Part of a small language model's weights: MLP 576 SwiGLU.
Each number is 128 + 32 x the weight over its row's rms, rounded and kept within 0 to 255. Layers, rows and columns count from 0. Numbers have three digits each. The size before them is the row's rms in percent of the matrix's.

# down: layer 2 MLP down (transposed), 576x224, rms 0.0569, rows 26-100, columns 112-167
# gate: layer 2 MLP gate, 576x224, rms 0.0568, rows 27-101, columns 112-167
# up: layer 2 MLP up, 576x224, rms 0.0568, rows 27-101, columns 112-167
down26 105:093157147162180194079162070148130146134159131151095131128121135112198171123129140131124083162091085111052110100124143115097117091091075193173086131125103211084053096140
gate27 095:101120133079070117108076131102098119105153088079178160103155106161128107065121106158149062110112136148116148053151150128149138176128115080157153079116107127165140139114
up27 093:110100157152037058132178158095108079136107094169179095153087168170141177118167109160145159145109130205072170142191034099148126107145121078073156171151111137097144117188
down27 091:082126123098084100091137129135127119123107078068154134139107129114109198127203166113129070133085144167182111149122155134164110137111095132126173148098125160110158128171
gate28 104:114148096093182072104162139125140103104140159104155106158139089192120114102125133160117104108156109164163146102117162133116120121139110108100117155120127119049078128164
up28 104:167082178089151155138138156153112169128121143184140089090159185177163084173095144102131105082140106116112131158100181139103120155107139143102073092097154108150123091110
down28 101:166150119106053141117133093104182127170137163097096147170060141123159100138137179146178122140147139150117103122173104156149136098110175136092149133116124117164175180104
gate29 097:155101152141093128207151147148143110070163111090169146124167084140068117079198181092119123096128087176134129109112076122093109070191150167148116125136120112136160175111
up29 096:108116144192146151132162156099135170189149096129102127139106101130145120130142133151154128114134154132162081167105086128189110093227137129149084080079214119114114165120
down29 095:097091125149180146124129114163068123105115153136144093127093200091170142148122096093121102108170123109045190173145190138150171117089116111125096163086177137097173141163
gate30 095:163158137127079119092104142116128109109075175119143175171119130126129114128144185129172141146143128130122086136114114145084107178127130064164187117154112205122182094144
up30 096:136102120072101102138123110174091166156103131094167095050126171115066113153147163149093114163144059090114104059178099120135157153170133114158150141189131167165104118111
down30 096:126125144107121137114103130141139166123105117173087117113103147116050134108121179153111089130122105116163146074168184182158130174125149145144131190196183074132130172137
gate31 111:137152162194148151135099123115124139118085141146144152116074120139132158087067084101096137144140139138117118158157147149132054102106106136160107106069128090135138110122
up31 105:113134123114139144126085135114124132119060143138091066136101128155091124117133121147150072102135095153159165105146143125151185121112122126108153137116096142143128109165
down31 106:138105102140121127174088101099115092088127128080163091066096089125098126099136140142132099111136166156140087126164127130121152148132117116125141123091128078185104142129
gate32 102:171066131131207131107126103076119126156165149107101107128099150148066097100186080085130162120140145134151120201102125112160166135150115123144171134115157087120150105127
up32 104:165119120160113071103118077130125137144155099114092175137092106146147137138149142110144124095201102114139149150218156108092180175214117151176055124147117117128088151146
down32 107:107174141147161090159129109176151091111108114127149158145150116133206175110130148138144040131135130088187172134197145168084106095174167061131098099150120137175132114131
gate33 103:106148145103083109120129083133140034120155116105169099132120089100116126075139139127153153110082096097130152130038113179100154089132117163094139146158120136154104090095
up33 103:156090100142174124093161141158124160147131187134105144145059157124165105141113152140056078104142163123106169170122091074183181180096152056121142089163093129118136199117
down33 098:112065115090132105127194109118130108123137122095125091170112135099135126076130157164098098140096156172073111141070121114111158088105071140087093114167144129191127137166
gate34 089:167088127174162108101115079164132126132099106122204171132113176148093112065116125167129152132175109134190124163083108140194137081128173180172177135147073118110103141148
up34 102:124089189147130117174135076154136081138137122157129133138080125153127113116097115136138109156160093134116154133075114165077088081132143154133089105119122124122113179190
down34 097:093105082127156153097153133154170082091107144123100108114156127114138137162124137063056063165193147099121170096116162223095079104135103128174092174122138161134139136088
gate35 100:128072125139109144105097146132085094122151106159139157140137112063110172122182110139154157189158152113113045111111157090179148121155163139145135100134098114166115111094
up35 094:133127141143137111135164114119140194119141106112166133131089127090134077146133112118117155100166104157093110127152129068121094179151132074133127115163141083128158142079
down35 098:139164160131187137100127108109178130088126169111076171087118159142046106117137179123173161141159153121175170165160094132119122071196104118153119145071135166174195126154
gate36 111:175078134158108140148099185128121151111094183102123064134105127127175129131100119140091147163135160136114120193077115121148160131130141161111116088103052125120125154166
up36 109:090069143177128154097161106109086166142151161136135105163136102127107130118102147135109072033114118166140132058119128178095156136090177125101143123117164102132158084114
down36 108:113149128146090147094087118136146158123113149094133135200083146118134125177075132172125121097150118152090131150088138141142197173111176119072111081101087061160080181120
gate37 103:127132179159087118152084090119177108152121159126171185114097116117125145122105129160088146124177136114141129067122097128166157131102133167125127095168098056092121094159
up37 107:085127147137108129162150123137167109143146121223122129146179144157091157103175143072136172136202108160098136122106132123092120123113127110094128091132057148077124116094
down37 105:064130100102125142108163121079092178136154059162216180085109102171157140164121133143132166029125100140159111179133166153138107148128103108146136129145077147081119149125
gate38 101:115121152131121134122068134115124147110103091107145121118092191159106137145129156093122175111111100113181140127070152078186149035065153118064112137163119153180141137111
up38 099:118068135123100097166085125121161141088114082108091134125178126088192111091154123134114075121166118087086109131146123190077201128105165209105129132137113121113110135113
down38 102:180170182190106145142120133138147135146122149139134154083136161172121120131083103082186105128143124145123135135118168143132089128152172119182126160175088068093098087108
gate39 101:138190101085117145133148137136148089131165137149128160080141168106183125169104129117137105183125101128148131186055134081116191138106180155080132136106105108139128135193
up39 101:063106106120124133116152133111167195131126089118113079049127123033097074186162138074119132083136074193178122153149126135132106127127115096114115141129093149188096118110
down39 102:095087154120093104109146153096141090136135167105142115134146117074172071113157120145103090150131100191145104152075123149115124133072124101141142156126122084171092151118
gate40 102:134117127132085081133121133161162095138151104124111133112126084157109157136134181131183123117152112081105131078119135141113098186089109133056119154117097145099125097159
up40 101:143129153095196178163129105093071188137119133139199126148195108216097167118155178095149165190138125146155131159136121129113063128099119131160177151095149125193113118132
down40 100:125078186143135096091097045135137106149073164147143108153126090186112187113120112132109106171109124128177122068138116144151120123065120126072097142175139170126131093140
gate41 095:095125098133153150077142142139133057185124116119144135118194087039085089127144053160107081108138071131140091182122084173104106141133178187121105143129137180133117126126
up41 094:179163126051136139160205110138156141099078156116122138100111163105187197117115118136189111136130148104104157085130141053090140153133088103110180188123124089104130144133
down41 099:136159158146105158118100151107093082115104113159120079095135106046094142138192099112127125120115115151038163102112153176118096129163153173156086099199122201116136124160
gate42 102:118121114149097103145162125143097109178113154115090135103176151155089193082063092151216105156074092105145188144147098104093112107107141095124193097128127155074159122183
up42 099:129132122104075097149143152164123153147143152140121165089205144141090217082144142176106117128068113125123088123082145094119181180110164085130088110076148138060116065087
down42 098:173143163063069166161171125137109118100168091087153066155222108127118147126156130122174110124124145102138151181166111095165109182156116161165089149103125065148149096085
gate43 101:091167106104117115148141090123138118109142137155113100126104194144177173140119101088116151156095112100145081106127102116155138101129078199155170162149147123140144166144
up43 108:112150160092128157196122183090138103098077143131147110116096061101184102155152089137132115128034106143171107140117160129160166145121132147163137139123084156139052161068
down43 104:105168102133186124135085121059165123106056131083113152121158127186116116097120091156173130109127126140121151128151164155151107105103103118134084141138098150184135053115
gate44 107:092094134079170085178128121105182157169088116134137101107118143088180154133163141119118110115114176170100161182123135144157132093127166128156163089100116146152120127108
up44 102:161087135124120140115130126025095175129081139087112133144095179174132111079123151133121124152155167143139134157117137084102079111093143130131129082054132176113136151113
down44 103:146134127097094145159093089089144153136078167091177140163155158086141175142117230103115148118111137120162148073133101175057112081153149153130124096151190196142122144171
gate45 101:142137198105097095129133110125118145100157193171151142168133143204183112085105105112114171095112158145083153109116086100163074143141138144148182083071143121136101193151
up45 103:120097129147081143151081134170103130131089135104089125106132145136163075174096044173141051100153039174135106117181150134072106147110125115103190142111073113132182152118
down45 099:081157149121153147147113093150094130103118154093127113116146134105191090124038125163192095114116150144045092139163124149113075154130119142176127132099101074090176163114
gate46 094:149137124041159081099113155155157131137088079134110056125131111115142118163131133067137060096144100149126071078150139119105141138138090156173150106116121132152104109187
up46 095:195128123103144112118151151123178122147169112164142202079171139176117114140176149131129150167139064181164120127072110081069068156101121106094137088099114141209135149108
down46 095:117101152112086153136065165137099166107100108063099161159108150107107131152157068131119106114148159089098066136150172113115135140087099153165111122141092097114112073118
gate47 097:139089122102188121133173125155111078129160089112165198130158146128126103170155119139098163128167120091066188134148168110139146127136136159180133138072097132121133137088
up47 094:148067156130116092182136082105150122104147153101187132109095127128127175097119072099167160141145076095135147114125133098153103104157119169123121124138122044064088077117
down47 097:126090119083117169184139111123120132154145138118123161204132137130082131160104148097193134099197148153136126088152096150069131107173121136160145128163122079145148125123
gate48 105:124087080121118153118131166148126159159123174113161091129084102146134157150167110190255077118118150171157123124072156102159114075100052149175124138120139111096109138166
up48 103:132145101133142065104131176165118149122115129084086142118120142141064125156168090153161133172140148150083115174127113171205096095147042160139163081157168094106120078167
down48 101:147132110083164072118123165100096147136150189134152171078117163087088077145108071062113141198158110154119132130131134157127107130130120115095121115115160122110120177119
gate49 108:099109007119150151128166119124163074197170123120183128151087113180190163100106170120136152038114088102098102107141139192140112176097107117147112126158143165147160132120
up49 101:123150113156135120136152098139122148151142075120093136108138036081093110161155102152098111111156095055096148050101121135124167062155083101152148111175138150150098154141
down49 104:143097087123089114161131114107129133101130098170082144187112173114143140129091112137169162134123112134128162095064114112166098081150102077190119155037161126165158151117
gate50 095:043122161129188115156170102099104119109109131142121119177069124117069103155122126131109096134127182104146096079106145119131145114131131131121137066123101199188148118159
up50 092:037151100172154192071112147126112149157167110145075143099079102118096063131200123091189172128138155129102111159077120085144170073110106162108107137087112163220105154146
down50 097:119114150118160182073088084123114143103118072120131079134089094090102100153153172118125136092118107133120129130148149089101092197100131147143121114107164088162112123161
gate51 096:141152154122086111115118065145106131110158173121124152123116130115144112103081084047130086119159097132127146090094146176128094114146099135124098083129054111120106068152
up51 101:093152172181099144053105103142101156082176194081095129179140059139130150114104120118109163112115122151147128099123114161110108112103099129172144067136055132110136099153
down51 100:092125170123130112131094173094109080122055089171103145121130093094115131091178130168135112188209152150091118128062095145112088094127080138161107112080140135216152138189
gate52 104:129107121179111065106072149158082147151109111126169171162133158092191143135150122094123139200158167143160103139153093210105112165083134132101110110147190170141175071127
up52 105:052142130179140172172128180153130079145080142135140118120072132166070119116142094134163138141114136166148129137106084080117169143111077093128116166124103129179120133092
down52 106:154101160102124149198137195129155148124143147116132094131164097127200105118141154074111127151097081131139125139170088214170133066099171087101137102132107185145182136112
gate53 095:123073128124105147165133061088088128102131116118113202126114134099112157133146078130171096101079144149096162127143101127128143098122128082089159148138091056164148193155
up53 096:147219154179169083136188156076099141099142142186110093143113100203095121160156176133099165129128121110152123123132103133086147152153159147136080147156138154086174118164
down53 097:094130107155140155173151090080123142167085076170106118134123111161104140109204170110117127178134142169123123123125125122164135171136165121081181102146088090113068139106
gate54 104:091144139123157140139149140149121115145174117117149153127126200143082090172055156074098089098154114103151166199106162161130112102100163115153166207162159104168137125141
up54 104:139147149176083141124179127124115158155125142156120147062114129131137145094109136089190087069131118115076079100176144093128112135074069115145110098135127110144184165117
down54 108:171109094103171177163170167125130141090153123109100064121161088173102141169097121062178158066169108166146102178167126138136181179110163115148127125116141163120143141122
gate55 101:167142138155203064132166139134087105165174130104102164163152085113143091151131142186124120136158094119142116130173083126141097108146111140178199158098156079150143057152
up55 102:100148133161162131083088134151140134152142087136091156154164129143139138195158102153128175173121144172096137103173135070170130132144132085095118128081203154116028069101
down55 099:177140115122100211138104042105176112140133130125134134117080158138140145152064126163169151113128120103067113086154147136166146103175204108123100170186140186165216110166
gate56 101:146079118150145135207142085131126096191117140132119132111068158112141170177116121151116154097079097161119125135175080114146100064109127137028135110168119102183145116087
up56 100:094111104178137112138151132158124110152156098165137142163118100130140170111113088146174106172106140142143162106148159101182147090112113155115216125146126101078194117085
down56 099:142051164163166199115143125156164144165153138192152128146090134104126138102138181140138141102179143095119159136123134116136137146138173150092165166116102113113148220116
gate57 094:130115129125128134155171148099214120140129153098171163114167158175100099128135127142119147109109135190131118139093125074121122136129091163126159030156147127086115158066
up57 097:076110172118097108116121137149082178122148136093023165109189131142117116124073135093162131121116134156086120116155127186118086091150104160131152175081118086142163085150
down57 096:131130135130176115139068084090115110190135127113162120191158137123130148113192163143117178093091121184097117121134155074153110189131145133118132166089162117126162123131
gate58 098:101030134143125117098146142157169139087123143162088176152113159140101067176155101117127115119210080157136154156160155116085140140133138155123158182171176080158160128079
up58 101:119088115166132130108110118134097130104108154121078096183089080151158146144139149090140187157121107117127153169149130179186154155138143093122158125189153185114087089116
down58 102:165088113234169112121123102211169154125130151168082127095124135131182112116106115108107142093136111128105121097116148132121099131109113136136182116155119135138134169106
gate59 099:097067155142105146105131101140096130140100105120061113137149099122075191129148125078148087107121135100110126050144129141111110183110112115106091095197160127126107101127
up59 101:091159081155149161166182057183093091196195149141157124113141122116136086118142120106185078144086144114166156138110129124119076136077146113085118075128062127144101155128
down59 095:193154114101141048134121151152115166128162151131120147119132122138109104140129176094073114137141148198070094122129109090133158126120121165110138136119046127094132138059
gate60 102:143163140121169112149164117144122152124107146090155159208111117087130155114163088140089177205168195151093112105157126139155121146029132147080154090133130122109129133092
up60 104:157122123160166165152099156112072103110124102076122093129064110114194132161141121145089089063163159117220176169128173081136157097122091150130121138129213093093142082143
down60 105:137113167096124165104125166143088172130022096146113121103102113195153091129141168141143174149182162097120128096094146120161143144163118150179149151164141107083197107139
gate61 101:187135130116153184139109066100082109111084191123096102074146140148152138139121167032111096190123081195132081173138116168106064140107129123086139105126176119136144154190
up61 105:104108183171104154151109087100142141178108108121123141151135113142146092100135157154166140166092111130130167163135119104137134126133155178129092122144090175111060153141
down61 100:191134152145089113133121085164087180119136087138124148127138089112107076194165170116123139113083189151194164139136102122123145129207090172132175128096138144120153136147
gate62 104:134105149112128129143144117160146173112164117203169135128155135133153114148092159163159211079104182134128108119135179175203170102089108121083120130123165120166085133169
up62 101:122188080117164151132134085112105124174158069117157130084149078130118095140036143097141076129160107110155155212083080101090125117114071136087132147125042160124143154094
down62 099:166177109141091109168158033117124139105107112118098168152105096141112134101070108093114104119145135131162099121112100114109068136156154117153077145147097112109092095144
gate63 103:088163117144089166107110138152094112235151047159154187102072086111068184115149158143095116109139121124136106135098095113154173138088167131132162122114150118183149135137
up63 098:152121163085143142130128128090153188146143121109162081126080143201097150157125084143113149059181158096166090183155090183128155203158106087158162173156149140128117174149
down63 102:142122142097135128117066147139090103136178054148115144097104073142080120186098098077099114065117079126190055105084145123139165167129137188115142174179125150139139123083
gate64 106:117150127121103085135101091086146204170079094124134112196170141141133129095063153088139120089108097192138087139117129129131131158128184195166176140180106080105123118144
up64 106:082081094150140166116090137121132144111157110183111173090132122138119144105079124146140092173149172127100118178176147130081125131141201072123111108084135154170147140127
down64 101:126166116178154143136173167073121128107083106143131192102153121168062111104138181137170122161144136133174103181091170123149138153113226172105121148122087112108085096099
gate65 096:090185148109154160150152136162173166162085089139126106152183074108156151140175135152146190126087114107151126137169101105130225131163092163138123116124118212118094161114
up65 095:156120118150113107078174113107129100152138150146160111100135133176165117110080119194140175147139120161158119082105113155120128119110155129039127184146152071059126090110
down65 096:116115121077105077141070146070119123127120208124093091131092144094091140155106096068136119137100128107119149142136094146104078087131158099086139118104107151173206138143
gate66 096:111130137121143099202136075111110170157151145147133072133099077177091113124103156165125126116091124117133108142127084095170084179126137122146080135143101150130139147090
up66 098:169136146117132149107111148113127163124138113150143168082103210142148166135126149145090119139192120135054154109105114126049101153132092098157127098068127105190088098091
down66 099:094120105130150114158122114193093136181146098109147075113126088121106095123145079122130109154131107116187146128142128154143138202147208126122079148160097112111150138093
gate67 102:112108105105189147115150075141147112126193131133183095081123139090136148122128117101137125095091151115064123089182112162098129138082090145142222118147162160084162137150
up67 099:123128127102139113124104109155148150117191110063138164159133114134088146154162139108118149129071174069094147093209099110142130084126112155084168134097125137111107127123
down67 101:103157143208076158089168134157110158121081145128145088144133134134177126144114109123119097078122139111179085145087143086157172088123129155101165146167144100118110144112
gate68 095:195163141132135111091111102172141114109150253138117135172104104177190084094171120170136216134122135129051125091126132133082147103166127163114088110090112144160171115138
up68 102:107097127163124122089119190176141085151109172126181147164048059129139081112169145105106171135136133138116139075086077084074095152181121141174134121098119107190138145147
down68 099:105148088117114158104121208070133084159101107116168118166074151129115193124126116092126088110102164099167110150130096090070102116111059138133172161142111089127163117134
gate69 106:109104134093105091085150125100163053135131088165169109092121099147065182161118167166132154120102079162104082126087146179116066054107140134153147132172105097148107150149
up69 106:091113127056127097146137149127127138144146080117140073104125160164154165122087109196112101128203172163151139117192138093145180062132148103108179146121141144116165172107
down69 104:141074153109194074134102136093133093102109121092170157168121080120121135115106081113168195124126182129166148135167148115132154098141163070102119168050190174106106166163
gate70 104:126107097083152133201163159122137032158081128116160092087102113112154111136138073148099160105116141140164188067130105091160182152146165120101104114088142131102095055166
up70 108:140188144192229091099115149179084126103131102150107107127145104109135122159159109107158178147185150176110179153156144120096165160101142137153158119083150103134079122130
down70 104:075171122131135187143172055147130167117094092141132147097164123092146111152141140079133097129186166101204100063142120164112101140096182147145135116104133153142159131114
gate71 104:180095153128142075160142087122115127099138193118178121170119077142154174112145144169134145124122131128132126111165151132112101120076091085181130158183112134141101183193
up71 102:121117094088148103094123131151107170136148209191090063156129148159127107178122121165147115130110139108165105157104099211124131115109161050123162160176130151142159122124
down71 102:125170124171183172069157074082122145175116168134139103166072078124074185086182133118100116112122157127118129119098100135124123111079096131127134144095141137085140131167
gate72 096:144118194076174079174115109105154108188064089141110136166136108151174151095107089160144115134172136110117116128092116125090113112157122185153143149115124134195138154175
up72 096:118095175119165141147119146144108156111113143083111098075122100157093116104124108093098113114148087094091136128150097127124120100099148063088130115094111129103146134134
down72 097:130139091091105129150130117152142116165127113095173097082180147106102130152140090140114109110137181198098138130169154107105136107146139093105180153090149088107161105148
gate73 096:155177132113123163115137114122131145116101111089108190135152102164114151177130146122138113086095162153179068166162112096083150110140162113200171143137199151097090104167
up73 095:103120161112114121102117156166106117079120126199097157067081131094143125145196117138052132119149107152143111141189165078104159087131105107114077113115144083136165121124
down73 097:090113137153104152086087124104201094200112158113169148129105118081104124110140125181170151129078124175125158163110103061060099140108138103094188110119127138143109152137
gate74 095:093159156103098082103125112162116154204179108126126151096052129070184109131109125148135127150135120082154143117133166101145070155144174129167135161113116117095128136166
up74 101:111083067144119098119199095129176090144206137121135093100091138114115115157149121170148096141137161166133139139081159098116132169123144085157106142150193189137160142163
down74 097:146145125064063093106094182159131084081142139125059111139121150148133137151167076128103134192175088105130134111182174145060133152115100135162178103125173148081115124085
gate75 103:118105103117163107083103146079106135197137083047116161114143089164146134090077109116052174126149184150097155123092116176132048116098165108044134079147156140147152127093
up75 094:112104061082112121114124132159137087145139135084089110133159139160160153160149163154106157104141116118115183104208138077160242181135148157115080119236153181118126084116
down75 100:160147166137108185116170141139146152106113150166134105162119135136118102178128097071128170108167055128170079144094147149107117143148078198168135152141102098134164125124
gate76 107:137128164137127141120082109064096158108145118184129157110107089099074129121201131152141134167162117101081107124147196110107160133117127133107136136094131124083121100143
up76 102:142114103150129068124139160119101134119090116114168073162153136143148148112144122187049183186105145056113155083094074092101089112148190109163132127101079179166073178139
down76 100:160051188170148141148127159114093173043132117133112129128097135087126116075184236138108113148074143115099171083093186138206100138122152116122147116062115154183110134127
gate77 104:135142093090162161207175122160130091137120086126143124112110061101134100120123168141181162137138091071114118139038174112100112147136121126124128140137135153093086120136
up77 098:043121141148147138114144097146078116182162192125132177101124121103143186166125114185094084108158165109096111058128118109144130094148155149114098081124090127160160131050
down77 099:121129151124180080153183144139125101059120104108171098145147120112132078146206155146099132163115146173161097180083135109146139142185105147111125180120116104199121140128
gate78 090:103135184112119149158124164063106123150082104086127145135062165134129108171093053108152086113154118117176090137125202139118179137112127128180173058142165168051132120162
up78 089:123120159082077114124168092186156099141146082117116114099153123097169176110124138128154119164149124150141142120089066171074077148134133164106092161114127115115130139164
down78 097:137127140100200171122084092170193032143160119145096119093126150064155156095105135121088125110119157131136102059125108148121152108143129152148157134177148143080180111097
gate79 099:141108176099142160136164171103236062160112146104115128159120138138132122121163140165131105084129163142117130147165123175127101117128125111138108169108118154150100148183
up79 096:100068147154092147113132071105117082132106086068133136104146182168116075129163139106146120117108067106113091114154090121120115136141160161139178105129100145126116133135
down79 097:117183135072102140148162135154131126161159115090119119113128094149159112119083087134131112156091102109166122134128079137093144096119140146088101138095114148145132124113
gate80 097:166098170100146099192153166078139175146121150150140101150148109132145067131107145114133146135086077102122116112083134161166105182115108152154079094118145103079123131126
up80 102:146079149141099105168107097049170138148138110145144149127119155151132130135158097162066083099147142125108087133100119038091133140141165136147127137141146180096108164145
down80 101:065111175130086123132136106156197104127136060124150123161156145143171129109151193130100084104134116113151114216103111085191147158142139155139178120082097143128122159117
gate81 098:146102090132112095114046142107115118132160094141121096144128156147093107116078054076083102175171101175125129117168116147072133111166091093182075136137191187132053117146
up81 103:087181112110163136124106140169138130146138142175098147121127130098136121192173162108146207145166113181123146144063110126072092083203145101106141167155155140078054105160
down81 101:133126129107136109114152155087158157117133083147122148166153166132164135108113119124130104143094124091132084121108085125109099093128119168156156186107094110121135094167
gate82 105:168206109184163097154076143112116131146142146152112119119119133113135151121141201146092093116172165158110113112137106167068134102125094145191080112176157112139090152114
up82 101:114142143147107203154185117092104127158125122135158096166111169162158115102152126132103120171088127123181084147116158112163104181156085146153142126121145148067086154111
down82 098:152171101174155037118144159151156150085095100105111216108106124100122079103134182172089120157148135135117096140135148149164117081121157175104155103080118179174176121164
gate83 100:142122188111176088166147130101055110115194084114101179193141145073150153092130098143122122105132134119075128151088137157155178138120109139131102093112094185110103135089
up83 099:116072122145188125110131146104097118102171129132115103152112160128161143158085095136070109124163124083122119130131149146131123130119089111175162120172054152095131113122
down83 099:132013120147133160163173083113101136084142146104139120123164098147169121116104081132140123128058129128120178157155136069172053135158098154079077141082141148179196091121
gate84 099:143113148161143157094124158183102129119110188110067140120164161160121107118129111159108114119172151127130110117076096130109129124152172125096046082098166155130186139096
up84 100:169182118046131141153175159123164099088133168133130129109125140132131158151117098131118087073114120181136108112150199123158149080160109123078097197159157160097125136096
down84 099:133128084128125118218183080143103147132141075102203125137136141114078171160109154092081131144125136121128161127098184151140144150151119169139155153173125144138144067110
gate85 111:116145109135108120090124117122151087136167098092181152151139177178106123212134118185151163121128130092098143085065157162119144116106147172145129080106113160102137059130
up85 104:125047156087103112153156092159140158154111086128126130108098129141100133169136167130169114083166088143168076143143124162127111127102138106125120168172150118150128212089
down85 105:177164153161110167095188076154153184192138167153081115077124161089170151119068041052127099116101153136069160121166164151104096144152151064147145128163149158144080166146
gate86 100:179155147108128151130105100117125122152100134092102105122083188122123135153118096149157142126158115149071130067079170121132115142113130146154108120102114152092095118098
up86 096:136153137138116137085087111154161067042122160099127117163172099137249137117126190131171096186051040161164083178050090139104110070172172132143167148162062124141136127131
down86 098:123163163161189185095136145154168103101177111139076141133102141101168144149101139143155173097110115116128105152156148092160071095149099191148127106189153161207183145164
gate87 102:139154094079122116122166140119109101061163140110152156153109156081104159141120100127125136180161202144113101115118136115166131127120152103109148073129159160173133124093
up87 102:123126136137151162128090166085104157176108143116103117124142103140094169105089153167094109144163120170127131128148108167134151122110132152153121153128113146106090146114
down87 103:116110090074134149190196136187141109147168119077088132151154133118118195113089160117145149128085119094148085105102163092167093158116082155155123133113131134131109115127
gate88 100:111159157147153151183149118073157087157124133132114155191096122192147133122114161162134078077135123097168188086079155124137117161123127140097133109142140080121140094156
up88 100:112138150074153079116122137152099113086139115130137068121145127127130085129114175109096166134098138066161173106089174137106136069131163130182151128119114134154118131124
down88 101:123164128114135108142058174185171114103091178061124108088160085140160109166106119111115159123197147117180127128085099158137106136162104172181180097113147106094085132126
gate89 096:097122155125158117121168155159097197153064109091196148118090083160084149168112091125139120099106164124132150091189188100143188109165127160143160088149092136117108152133
up89 094:138119129107156163162139166159154144169155069190113073066130083157123163136059135122146134152120097112149141143067185177112110106125132184132165121105137163135169146089
down89 098:092048066072146104097129177108115155116149131060115178145111171115069133110127096083130089109126123024132150096083129171155128158103111132100152116125096087177125107106
gate90 090:109121079131175128191141069107101176184133096168184115116106145142123138130129120166138137164148163102128136052125134175133119117153150130155096100167162168147147106166
up90 098:138150117122074132198142098120125146176077074121164106099108109140117093169111088077114105154122135119155119114099099190120136136146164098174088138175144129097182139170
down90 096:161186143079143146073167115144090125134093119141121107118213168199166098105153090069144139082145119117106109072132159105057102121158162178189124091104123147165142054129
gate91 100:163119156095113111136127118106068150100103145099112132142124109155146099171198139189102160155130116184184110105074163074111063076043108092157140115134087117162088105141
up91 101:159085117171128163146098162113103144103120160070152130163104155135159215179151112176035111092086154069132103170147136168134159151153151163126163131111100104141164158151
down91 099:143126125082099106086127109184122088121102154094097132160123099150125175068173072128109129114149155181125131113086146122156181124114101150161126168116084101178121163058
gate92 098:146112104132098087155097121132134145124193152078151114077192111112172075137151233155148161124112125168101108114124186161087116108116154135124155069150121173099158122112
up92 096:129119131123154135124187156048129116046066140137149177171150125032135112143059096120153092087138118148129125141102081125165096108158125106072086175140137076114113133119
down92 100:099063135134136140104138094185124066113173180119145124150122096085114134131153137164090104127131129081144141115117078094084132131113126044136031057120137098093106118224
gate93 094:102123125141152125132129110152155104127141131164112162191163104148173179163112120073123125133090107104087093078106167162095125182153129172177146142069057184121165139158
up93 102:141121089094138085136170168132150107130170169128150117099126065127099114148141156115157137146107128114148137148145146150087122129113113144045123144118140137162182149078
down93 099:117093110093107115109109115134150128117087139098103182081072174128052128069068182173110107097134134135134168130058131116142191097100112126130116108122130152153128201099
gate94 098:166143123131193142180149135170073136179104207122114149122133092140099150132097137059154135078123132105135164110116123140167100166128094107123139180155101129111150150132
up94 102:167143156112065150162106137123071101155123169111190109076119161115081171120108172149118119053089154113149173142068152124157138102098130054140108077107101087103113098106
down94 103:143154185130112066100101171141093140133041103112101157140109160083151122163136137067112186142051166131075181159092124103170159154138122170121132163114172103139152118126
gate95 099:071093151107133127170155133092072150131163106107146170091157127122156116052109136164119145097153110149141118150131097118116135109073107064101108117105151131178206159129
up95 103:129130084141155160073133167160178126108142127161130148138092127135110068202185177126056117139147119074150147123129146102136129172107137113068133092161115177136161134145
down95 100:150146098151174181103116140131128142084074096070099147102083190135102129172115111145159160135051148138063128140145086176151112195138148185118067136128116126118064171118
gate96 101:098087156119113109161115161154156133090059124177110111168129122094179108135092119063138085129070070131171174101137130131094156167162133154119175170110167139078137097105
up96 100:184147144127117089125167137069195172193124109104144136151168179100125154153115113187118148110144169102138138156112175104115113129157136098165116107092146191169151125131
down96 103:090115158109068102141150107094108146119124118111058184125114087141065092134161161142132150137033125089154148139085108126105141185158098148159149100064096115134192077140
gate97 097:108125059191127143148090105131155140076127126156141125107157154141080130144149130123146114169154172177188067129121150099108183123119110125118119143138156146109094170132
up97 102:141069126094147093171153079129155136166125163112157100140125187123046107178120095143124174159119084093168162104121167125104162105141156163187121141118116120122037107137
down97 101:034217052130167176104110126156152078115086150130134185147171140118093088096147160101150116136140064129146103148039118113140116143099111068175040162152158093141104125095
gate98 099:119112081117154127121150097132088165157105124119138112125180133109154144086055161125129190151060097101120098104133148095087098219158101101144208141061148139093169128126
up98 096:128080094109078190077201132091182114140138130072143146102109153218129136084133204115150146190096100147152138137100150099167064084110094114147141192149144154131123092134
down98 096:144119131120097178091149111123156112163165150129057159184160179171170123143118144094194137040101114097146151144154109137147150121209165132087101107093117126141129159078
gate99 105:117145169090089113179105135178118121166175126121146107105146130112146160136101149095105109068147087170097123079206093166121134111130107134156120110196108127177166145142
up99 104:142143138116138148193071147110137168128090122081157069152139126087071129062098138099118127119147103117132086095121093116124098096097077194145084102147112095147101094055
down99 099:107123103109159172053050143083158156117142112098182130160061117129099176111183137133171165118092119130098173154091140137175153103133083129104157103214138079105159124142
gate100 095:123178176109138117091178188111120120175058124152168088161146171120065152160147149215197165108156121138075174099153123132142085130076092153172158133099168113120166112114
up100 102:144106154100109162105082175111150152142163110131133177084102194128116139158152106096104101113134155074118095116074074133145136104129073125128122184149136132116162131076
down100 097:138149198094093058123195143113065125131129109160088119148125126102095146144168199129134137082134176092107156133041117109150099118123114118154180128096201128118187139065
gate101 098:105140176132094135073105195172136158145117140113121149141104159143104139114100178153086096097149107116200159096160174144194182132133166140115150140160113127118143144134
up101 103:150110168140108134104113092196128145097125108150110144129190102186156081142084119093135158099122135085140185079167151051151112156132174146133201127121114129130117089133